{
  "n_layer": 9,
  "n_kv_head": 1,
  "rope_base": 10000.0,
  "beta1": 0.95,
  "warmup_steps": 244,
  "final_lr_fraction": 0.0,
  "seq_len": 256
}
Each number is 128 + 24 x the weight over its row's rms, rounded and kept within 0 to 255. Layers, rows and columns count from 0. Numbers have three digits each. The size before them is the row's rms in percent of the matrix's.

# layer 2 attention output, 96x96, rms 0.0845, rows 0-95, columns 0-95
085:157100103107110140163081168099153139101136125078116141128049108111125171141144108151102135148079131135127155110146144137136152141135149098123139139157119099121105108127133134124164134138127113161125128160143078119147136088145114122118096144116114093148091158118131093137143116148080115169
104:149110124105117090118133125123092124138122117083131118131130100148121144103086084095099102087139125160099130099178160112109135130171143117171121152143130095147101131086133124110163126116091114141092083164122173132104125160122114152145126128142133125077145110168093140157132157144154106144
100:122123165124133119093123142105163112169157131122091102148139123115112137174146142117129149111109130126152107110131107163112130135117175134124105121087148106138080105139120142146125146146160140160129149096186069117106111107101107128086122100113120148134102126132172118096104100121052147118
097:126119143113100144139133154121184121141144114144100137121094109113087142113164171123135161146082134131147099071156109094152150135140120131153122131148133145137135137150159091126097117169167128145116180096134118132101151121133119146124137128137124108159121146091174132108134087134060173139
112:090159162140104128110169157124141113116151091140120125135114139107124112125153168144116177118130140105148139120118142121131079114137119150144140120094109114140131119134104136133141134125096113108157130110160094133142060135090128084073167134162128144155124154144163126061079121103090135137
096:144154125152151137119139125119141136131115111158093138115148097138108137141142162142141085135115165115101100104119086118131113101126118111102087130150150132157118122137139123111141106125138150129138148157093147074128154115154143175169102160101100088116129112073097141157178151149185080127
098:146110127115150110178077115132109132123103155130131145112127063138167125139072080144106071131131160104144144157129133141102139126153163108167136140133137152157136128153129138116101134093125141095109099141096165115114133146150164148145134162116131103129149113123129137171156147144181110100
104:128134138164139141111122116133109111101176100144154139113117150115131085116162123154145149139152089118156149191079140125080119138108146155139173154125086132117159157096125143113114169101149103102120116120137107148135083126099106102122168111164136145141114117171132113103087137126090143141
113:116140124157130170137116140158102104086149108137138116127091137097126085113145151147145165126113122124105123190087131120115097108086099128092150100102108160136152160130108138149121152096136135148131093140160147159131110143093123080072135129119145165146171115173113133108104153124105127132
087:109143131118105177109132112153114128109163136113133163166085133120115142158165126114109170112107164127159136104178116127150116130181181184126126127114135095123110133089132128124157129151110157137154155133131116109159106116147151179091148122124135158125099103097174160116124118115127114095
084:139117090117162089099129116084110103092111097146109105109166169139144144130118145145131091166151114085141127095144143141153106162149118180109122117110113138122160171093125174146148122140105115100074118149105112166138138155135153114121132156092092095153130138144135125096150125142105108143
133:121137100128158121125143058162107113093103154163142143133157120151159140121088105102139086128125144118113102143109116117107135098115110106111124138163119139116155144142131104118125129114149149148141172153112158111148151115168120153163092171103115100123129114103105112180185106170168109133
152:095101134111124139142139082137103133163134159146107122118129149147127157115108145102162110124141116080122127099142143108124162123157141138151148102126106124098170161143120131139109155126134112113118139166110167150125170124169162162155098173088105099109156109125131109171192122166160126098
107:157165103130122150063144118163103128134127107141158143115158150158106104137128129142154120128149153152164136156071097161136110188123143122095148130110110146175126122090111172139131130163120117136163168115149148127173123118138112134167137111125120141126157101131144087132133088118157146097
085:093138125132074121137136115154138124124130173130139143116136140159121137136102098127150126133089095104180115133090176074149114134159094147161122139091115106111141118089164105094152111141058094135166108123133140122125130119127091112168135125121144114118121147148112171122123175133158105136
092:148108123089136115150100146147145172125133159156156101104150133175151152143121118091144095142125118153134130077159129140142109152100149071138107120110165122170096107130117132137159110146075127131153152100126129111138151117144127145149108095132129141085104110068110138160131168108167146124
085:147172155181112168129134096155122177147130155176122109139165135126134108147108124125126105084126180135085124115143103120093133088129130114170117160159149160173121122104155126098159101134093183100145110137108132134109117133124139114141146170151133109163108145108099132133140121140108137127
090:114135162132112149147137128129150134162154152137140126111096140143130107125121136098148146085110094122155112064149133091149106107127130130163106114090131132104131111114143115139176123128084126095140150098139124146110145111118141162098149086083133168111156094154164167064098118100113139102
116:136126147140113124091115148122115132173178131085119121110143097123113118119112107167126134116148093182146139185111116114086101157118125145129142138087117141152117107121071144125132116139110097117144112147126157117113102186087128102148135115154141123103108136149071144109089179118133106139
084:098112128097102143155091100106121117126109147097126130156093169100148130132144105176136130113160134130114110121121115144093204127111146143139124100097142124138114141157129107120078131116139125166135120078118140129115093132147096182127179105158100151138146132140152119116107073129100110157
091:178149164135127128111084180109151121145093134094134152135124109118092151149140130136115122109126164124151126104148143093134142132147139138126111143204137108124125142136086116104118117122111123120103121115151141170083109127097102119142162086110129158109090136180164145100101125103080149115
087:130119155148111134146112158099158169141115126176144096093140159145092148146165172111125154139078099134170147124163139146174144132182174166134114131094145120139110122113137140147147130135126134101089106143135137154170093153093145138154148139095094096126114153151139137101131132124106125133
108:147113122128132121152092158121175148131121163120154091124127123121137162158093122120105111162119120095157152128090153113167117128147139159164109127125141127096132140113196094081124096111126125118107141130110111142108104179136115117141165124150117132127069151129149151073096086097109128117
102:132141121086106119123140095151126126153086106134118150120129103153141126122110125128157073107157094098129128132119119146113153108115128088099165076138114153133146116178130119161086156146167092122175128102117149096148145158141137138144074128126180135147141139145123082147147117153133167102
151:129087157146097115159136161097172146130127108141096141112112116119120148112178166120129146145088100115158144098165128142158166122114154129102123097136140101102085106148136141169100140163167148119104138099127087147115124096109119120121152081121138157099121108119159110102093125095115160102
089:149114179121147097129101141136130133141090144126181115130115125137112146123068097090148072140171141112163104106112159133124092170138149129143112146106115100114134094152123138119199124105090160115133155133075154135125143138150122152147149119158155156107155109109134146133135125126149117109
119:157154095113122106096107126128130121153116131104142158123124156121122131112131103175143126130139129113120130147092142132137143108154117111105157113156103128074147153156118116133098183088187116110100146170130113143125145107150155152153114183117101084123131124141127095172174120192137118122
091:059162166165105130117092134117176110127126109140087107142125131078110119143138176160143190100134142139166113121150149132111132167144158117145116127124143110129109108156126123128142109121110113111143093117130162139118108140132059126172136104126096163115110098156141123127147136132089136133
094:098169112142125125085191069142110078121121093157134097159168154117150089092137142132124149156125145118079132102155133125115174116149144129135144157123126111141135117108136098130101133104139157179137122115176114101106138103133102127140122127141148135147098110126176125152135088133116149142
071:118114161156125113170101153107192154156124147123111136114103096083159137121159139120110182102105121134099147126152143145176135127172119147134143129148105115091125145130203144140126154149188123111084138116114094148131126127109123141136136116116165121122082127147131137104105118122105126151
078:065112129156125105110134111110140093141133118163118098091155140156145071122159155159150171109125139132121146159094129122151103135130135140140140156109116144108138132127172144129110128119109093132122098142102120105142193104136112149111065119092139104121136092121095123147169169158152140125
090:155137152108158159102135111125100149141189118126124157123100093143159117125156110122110164135093151110124139166103140098156080080088095104121144108179090134105163150131119107111125124135100171070117139096111099133130112122110152112115133126106132119133111152136140138092099090109128154114
104:116164122166142142128140119135148155157108115167136116139120130111139114134136158134150141127136138107132131119101134139137157161126118157089139088147100136105159143154124140152121147122141088120155160150110126115157162143202159168155086171126066106155123134103121101147186090160128142113
102:099135142129109121083141138127143142112127085168129138113134127126106114136145178117148154193108089130162139135116157108128146128146112143179117147120147137161129122079167073077110088117137126091128120129150102144103089166115140096080159132156118125143122128122123122087102141122100137129
069:083150123118135103108153099130150120106093103130096160135130131104116167129088114136121133131144164095099111090157108102136137107126160099140110145145132122141132115154151158142112143107162157155082134124090127108120170101166111160131107142094063096109133156098143144148172110152122131170
104:131128146092116117136149150119137133128129103081123118142117137103105143095119111149098129151119115096125143139141146084145144151130165144134141136107102083135117129102122167142127155142116129095077112131144145202093083139089145078126159127138143132092083150164111145115092161124088140167
095:140162124122124129131124178091148137100134128105090166111133110118067167130116145143100146109103133116120109093141105131125131084154147130130099121181151152140135103118143098113120098128129155120102109144134155127126131136116117181113151129103137108147087157156181117101146082159083141176
085:085149126142125158154131115155138107103138112157108105109089142109119089165130168133148166133106065112142137150074127118135171128132096128097159092106107171140170185129142090121099152122172111146130144132128123121105127144121149091105136154139117095132109125109142160126140127155136090141
117:110121103115130121150149114106120121108133102116106111119134139150122154105135150155117092140122169159135144132171077175131119124146147105081128129134158145141098099142106194172123135162126134144118118156109129101157169105138123147140078151133131093113109150092107094172185141153149138116
088:135090160065085142152100133127125166182114182073136163155096109160141176145111105112111133128109103103143137115126149140142178113157113076123132122172131130088148157162130093123080127112147127120133155125144113112141127101127134170134109116129139138112113116128120145144142127120126140138
095:137166100171169141100107128128102127105093140148171165148137144102131135148129122119143126138112151125120144193101116154146117128139106133072164104122080159133194159129132128156122159083143152144153118154154147145108122142125177110139151152158086112123105118123133128132142131155097118127
106:153164123126130155070123113158110151102145121157149123118165143137090104157123115119145135140133138128145114176075120088117093133120136119139139155089095121129131133104111123108137154106115127116140117110169136134101087143077123056090148146134155138132092133149156148085096104134092149140
161:138124158071118172099104130160131104154158136098120085144108165104116141134177140124190164157128154140140101135114124118108168153145154132149132152108110160152145129117092142118157191103134130142138135093134167095119114171104141126126131137141113132141149116138118124146138128190145139147
093:152144122109167137126152088169100121157134189126180100143149133129131105126106074128118111118124123138124121168125114105112095076098099121107140158143116112115111141110104140138121141117133174119098124111136158143076098159097113097146187130169168138116107121147134145121097102119138113125
102:188098146130135143144081161113122140173135150092140131148107135110150139117167137131133116134179133175124147164114107147142157132156125103126134132111145183172116101122139105120094104133148111107151125167125107110140172137173136151117123138134115108151159120105060150125125162123164122138
082:162095134110140097144114156111139152118093119123126098112156119135122129131143130124110105117147118158155120098157140142172130135140147125142100139133161116130085124117144095126107090134134107167136148128129155111092193122172153138205107113143139111080106103118092126163135163119172092153
101:086135145168142140150139126090109096123142116130105107155108148084150102133137141154108169144120147103082149157072139167120134130128106141114157128139109151148134167101127116108113131110127108160142142167147126117176118126164137164087109158136117131173150122144119082150156099147112081157
087:114133155099144145165133120121144145111099155129100171119147142138126179116088113119133104129130191082141127121124120148161153159159176116146144126146108131145153108157159129120097171112142151096117163099121153148141133103157166174156156141124123111081118125105168122128147134159158151111
093:150129160154156124096155158107174122160169095128139117129102122104112117119160127134136138115146081129113130163102181116090108120119091137160143148126112120093139153093162100104153124078125104150115129131165104142102138113110080074138132129119142118127145137168099152100091124114116104159
115:115138086077114136155116134125153103130129147087096103126090155078143137145131119188143159119120093106070116090113135142127146138098103136083139081126094144138137138116096137160131170128141121121132126123128116142174153128135129128113100149112072096148153101125129098127160136166114118120
102:130160118128110159085144124147130116114129092130143130140121120126109077120155127150134159127146136175109125192128117151122045109089109141072123115100138128134099103112106166163172134102151145101127127148152152139131104148128120110136126167150095129143123142161087141127130108154123134170
081:142133091106128104114145123148110119119142081107135143139140112150151123075111126135115086154138184175115109116176071178098147100093156107114092144173162148168112111120090128121102122140163174145145117126129104092147137115142126127141104126125109134146140122080109148143141140129115141141
080:093173125105132114144136121116128148071106124133147151124133129123148167122124118162134146148094113100119124149133128133122152102100120155104129111131118119106134199146132093110122148119169168127096143116104140141145151079170144172193136135103103125153152127162173111166152103150144109104
090:122159139138160143123111093129099091102140121121103119148119156085132110137122134165128120133135130064112121148084173122117113109115118190133127070107089139130166182118107133118165126120103108094113108140090142142119099128129129119161155150101113123132145114135140147143150116133173107069
108:102108138135115116121139124141125126140148110157134086126132100150123112133130168100147131130150160098101126132116124142142178119146139106153131122121133170145145145160150087127076134110141153157157135149128119073133184128181145142098076146137103126137152111110116125178179127155180134166
102:117115126171151088106118104133110080093160110138152100128125135147128110125120122100116109124137140152120161162154164135124144135105111146169125183070150102125113126112160102093147118091121133131136147146093112120151145144185120146164089118090107115120179110100115092151145140119166129123
123:119155125120144160100093125123099125124147129114167128148115131105084113165153138103134142147126161185136129195137104116135137140157151070121145185121140164119125124126086126145109144099111140158173137136186136108139131121104116107088104120159148166122146094144093149126124148125127151129
082:121110122175143154146113113131131123121162110149136123136099197099162134132162183098166131104129128132118131124125115148068195178123160123136140138128151135099153144161121141130111152118136122145150082128127102082113142129137129121083106126165152130150149125137123135115134144156092135176
129:155187108079158132082158103158114119108108079111147132177171142122132135092110123111114107188138163152124097129129076109111110105097130109140094130144159149178131122144117127106165106126123119075134139099116141135104104161120144106126136127142148146123119125128125119110118124124136140083
095:120119153173108115174065146078114112080123144123106123128103156105135120136145113157115137128102120104099126146107158153085113159141132146104143090116107119116143148131095159155127153101119101148127095163109184115157088147107143152106116145133130142096143115131125101167153161151158141113
089:146136137161126159091104168128125120122147085133122095141138164125102111166154165127138144138108096146065142130104112124117153147073169118135138126114136145118110141083127116137115129112135139118141131136161156162123102154092120103073150098158130166081127098131142143084094134112094153136
107:123112153111115129182066165125151153131130149123129101129095131147141146118101119114121103147102111143149130147106129136200105132161088113092138096119123153097136095152136114168128119137170102131141168134164105138105179067155140130113127137127099133142182113119148153145148116133137132121
108:116095138056090103188136128118126161150103151089119147130115148121121192103111135101133132172085105131156118084169162127174124134132109110123117097121123115121109110158147134159113137150158140121115136082142120159135125130113108179136147087124142137105123139145141125113107138121102150142
095:108119118154107151108128113158085105150150134134128129130117122134130103154124130141125137141127074109158124163083172094100140121130103155167140133131136123099175176089151072079137100099117087113138130127148131124139100149139083136188134109144122159128117096156126102122107128100128135088
093:127135145084140144110133109141110121137153137109160141156107151109136121092131122116127160159116106168145128183095135102136146115118114139162114146106131151107093119102104066085111105102121107118124104101150132154119086177123107114133164104137135155140133130166121116065073110102098149129
076:133135137175128107136156126121125116131089096134100162120128135115184095108142118161141146127113135126056151173100130156093147107076081110124129107128111111111126135185141086113168131097113163112130111126149137101149078131134104118148149109131111138117116101157163090134112152131127135132
063:152122167100080115113129125144158126132067139143165123122118119121098150112130140095144132102143184095147105119109147117081156093154119131154115117157140119115133130167125123090100127099162109137146098112123108076089145160133102130095131095120164159156138088129142149095095124133121126156
091:128102136103137132185095100142119126104111167095112107128124111135149165123110080144111073106161117163184126136143102167131128112116139127121089143105185112152067110117106151114135115168125110149107146142146111123119177109133131154127105105117135120073108116123101128147118153130142114143
091:154097124129122159175071177124118150113137114095117161124052091111122136143139145148125116133131133137164142113128105144129110138148155104123111137095189120172099109124138123113129097123111165124124153156143094124150174109144124145117109146121074096115118120077117143109143117138120161123
114:101164159113108136126146134115158115140162104114109114135102136086091110115163156142122164109099135088106114094144144130125124097128144116150121100129125128164158117148145119126108144113112135127106108106156102164124098151105136109076157130124129126165079176161152147090092093129059132145
091:221115105094134132143104128097091126099130148105145162142106151159154139150122078117104081115158137106125163098156117169156171123138142102141127131152166158179122144097147127109117130151131133139110111136078146118139120109132119154152107120125122147099144105140114117158131119121157126104
080:118119157101116113131109144104152140146149103112107126122092088113093145103145152160138138139131120097170126105110115127142165135138114130087134124190142137104136127140147155144080155138166143131103145130082113132135154139155107130106119145114145102146101162130137158106151078174098147203
119:123092120111091137150122108128122174150125146123138135127134134146135142135102112114116111133126132159185159135156114140138165134139129107129125120110146135133106078156111118130116115139123126142128113095122115132075139118080125097116140064147177167102103122148128161072062147062129134104
132:130096133047089133135124119124097137141119138074124116160115123127116165133108122132118101145137120177178135085169105144129127147119160138124103115090159115138052064125124155150161114160128134144145149106114108099122151120135144130126118119138125129139152111094120155141129140120159146103
098:115106114090141110150127103147091146114125181126153103135130135146133131145080073076120099125107153119103128122162128155135120130132138102114144151112138123116119128125106168163137169113153135144146144167149130160106171143159182126121109164138106108093107102113092119176153141168122112093
149:123173124162166141119157085125112119120131105168155148131113133107135091115137131139121148150117134084132133137109137141128117117147134135106157112137078124089185135126137156146148158093133167115117144159112118160143118153151154110084126195136129097171115169130149121101138071140094146119
101:139112146139137125121114119143121140133127157151137125114128083162134116174101094155132123103159115114122121141126128141098151134136147111110170136168097130102144138132143121159077171115180172145114171189122141109166131149148156164126105185116137095136119139124107103162163118172157122143
084:120120161095117139145100117139120129147149152093151123148087123108120152110121093101115122131087118107105140116160164143119152126133112114145139138124132111156130137106149126116141111134126143185121127130163123153101107165077146138109160127148134115122113177213116105095075157122072102147
098:109131075129134122141132116108097094087156123115150137148114141121162093136123121166129100149115126162124129165115114124094091144103147148099143141091120105121121094092110168153169148115117149158146123137171113156127128093126104108109109132109094161116175077126138132146152097122093150072
113:138120126169182148148081124154101159128124173146169094121107138124135131161127118118139124131138122141132144176052127136136064148094122126095146118093096166168125143109085157148145131098108128125140130162167143143134105168115134109119134145149118121124169130153100112117114134122137106137
084:115139129170150136108153130146116115137130134150105101130154155117147127130130135102136122110150100134136135174130117145081124139146117147109142105152122150122154159100137146134165126116128152152134119189146115119139176118156160144109096193104122070133148131117078143174182153170167112139
078:103092113118107122126148092120123087120119124121142087162158122155143135113141141118139102140173138150116137140123102151103186132118141137130113159107154124122100090151117117111117132112129164112105127120136134145129098104101125080144141083180137190077081108152147109128091141097104151088
081:132099161151132100125098155094155116123160075131088097125109123118163116149145151173123159129148129136136130133119122155089116126107111153147143161109127126175133115126144152119142107148126146156168137122159104075143132145145114105075115141150134111204169140130125109106126111126136120187
101:180106105100117083095146136140118141137088134095147142135193132175133170098109105114118068136145139183112117113112110167124138182150150090117109148170155160151105133144111116114118095136143119104105118140131132154115120146121128101144152132150113114101110133130120160116099150109151116138
104:136149087120141158163112126164106119076114163170145151115135089149139119135132139141136137136109128124119100136164105105124136065142104142102141115170122146112165175117121107142123147132154159110143116122104133104147161093146120137126130171099115099176158132083152168143179131151151107124
087:089121132134096157148162096150115098115143127122137150130106135126143111088102114140118156095131126078074119109120152113114161090110085121135148087134093156114164138154150095142135142110143138127100119117112105153110115164130123089143159135136108102166090172174127124076105108131095118147
092:096180100142134135088161122138111121131140094140115114127155137107086087119120159138137179135121118099086112150063118091141133141131108150136097098139130133148120164120151128086158081149104099105151119108166110145155126113133098122155138084099083146116130102114156124106121126114102128105
065:120165119146144143120124172130165088156148093153125125097138094093160104108133161132153146165156102158130113188078129122104143180114115117098136096124112100113116110144098145134101131128158067140153096122149148133157115130131134095102143144119130134142136128149147186138121146109164140122
099:145128114112129150120108162115144151151150150130142097106120143131102111140140130103115153128091135141143094152105093092172114110140159088149080173167161102122098117135180099086124080169141142099129146097141108120108117124090111129130146103129148124118073146148130117084097118106113130152
088:137159124169111125103183110120127142117103088132127147129144117122113093107145138126109151097140141201122114137112080162080122130122097106079107132133148111123093124140093164134138105136153110182157124144149103096144142143127125104100083115144118124152127109077126125116124121115108155175
093:150141141109104105135129161094148157152107133126103132083128092153086142123110125151109125113109105094168122086165171108167151081147077121141099111158131086098135116137147102104122103169123111092110132091100118149130140125138142142160145107104134089129071156136148113111120150116126126130
087:166107101183116159126116141132125118137124153151113124121130110131156111171135133116124149068164165150177148156123128120163095142105144170114139100128098151127142099123129155157156144108113163144124113137120140131108126160104116082165155116153144153174150138163150132106109078111091116098
111:113136115113131116081118098135080113123162132087170132145132142121112142112124110118125119147124167198113132164142092143125124163111174127125118196080156126138083095093105160138129125126120132149166109122143133080135112157117142152142121109172157136119147117102098120139113163118146118131
123:185147124150154155102102131174081139110135164122175162141105122122124098182101076141108135084120114108090141171084137106147100122127109125128163132125089154103164189105147110125125141095129105121122142150140120150140127146134123105126133155130124114143114161149100137111122102125114105122
096:163115142170111126144135163150159169171122157146157118109151100169104149134092106101138072118148137126160156097158169124145128144176139114146146172092140086116113114113136128125131119110080110123114132152116134146111151123137141130167119119150109152070141123137087127142116150103159126099
078:117127171181153102089128112118150147109132087167125077113173148123123123104159164075139135137129131185130116161136107160090114144107124131085128133126149103155127140100101121131117109137162161190118134125154156126111091161113163130113143110125122170099130114134148115153134140113141121136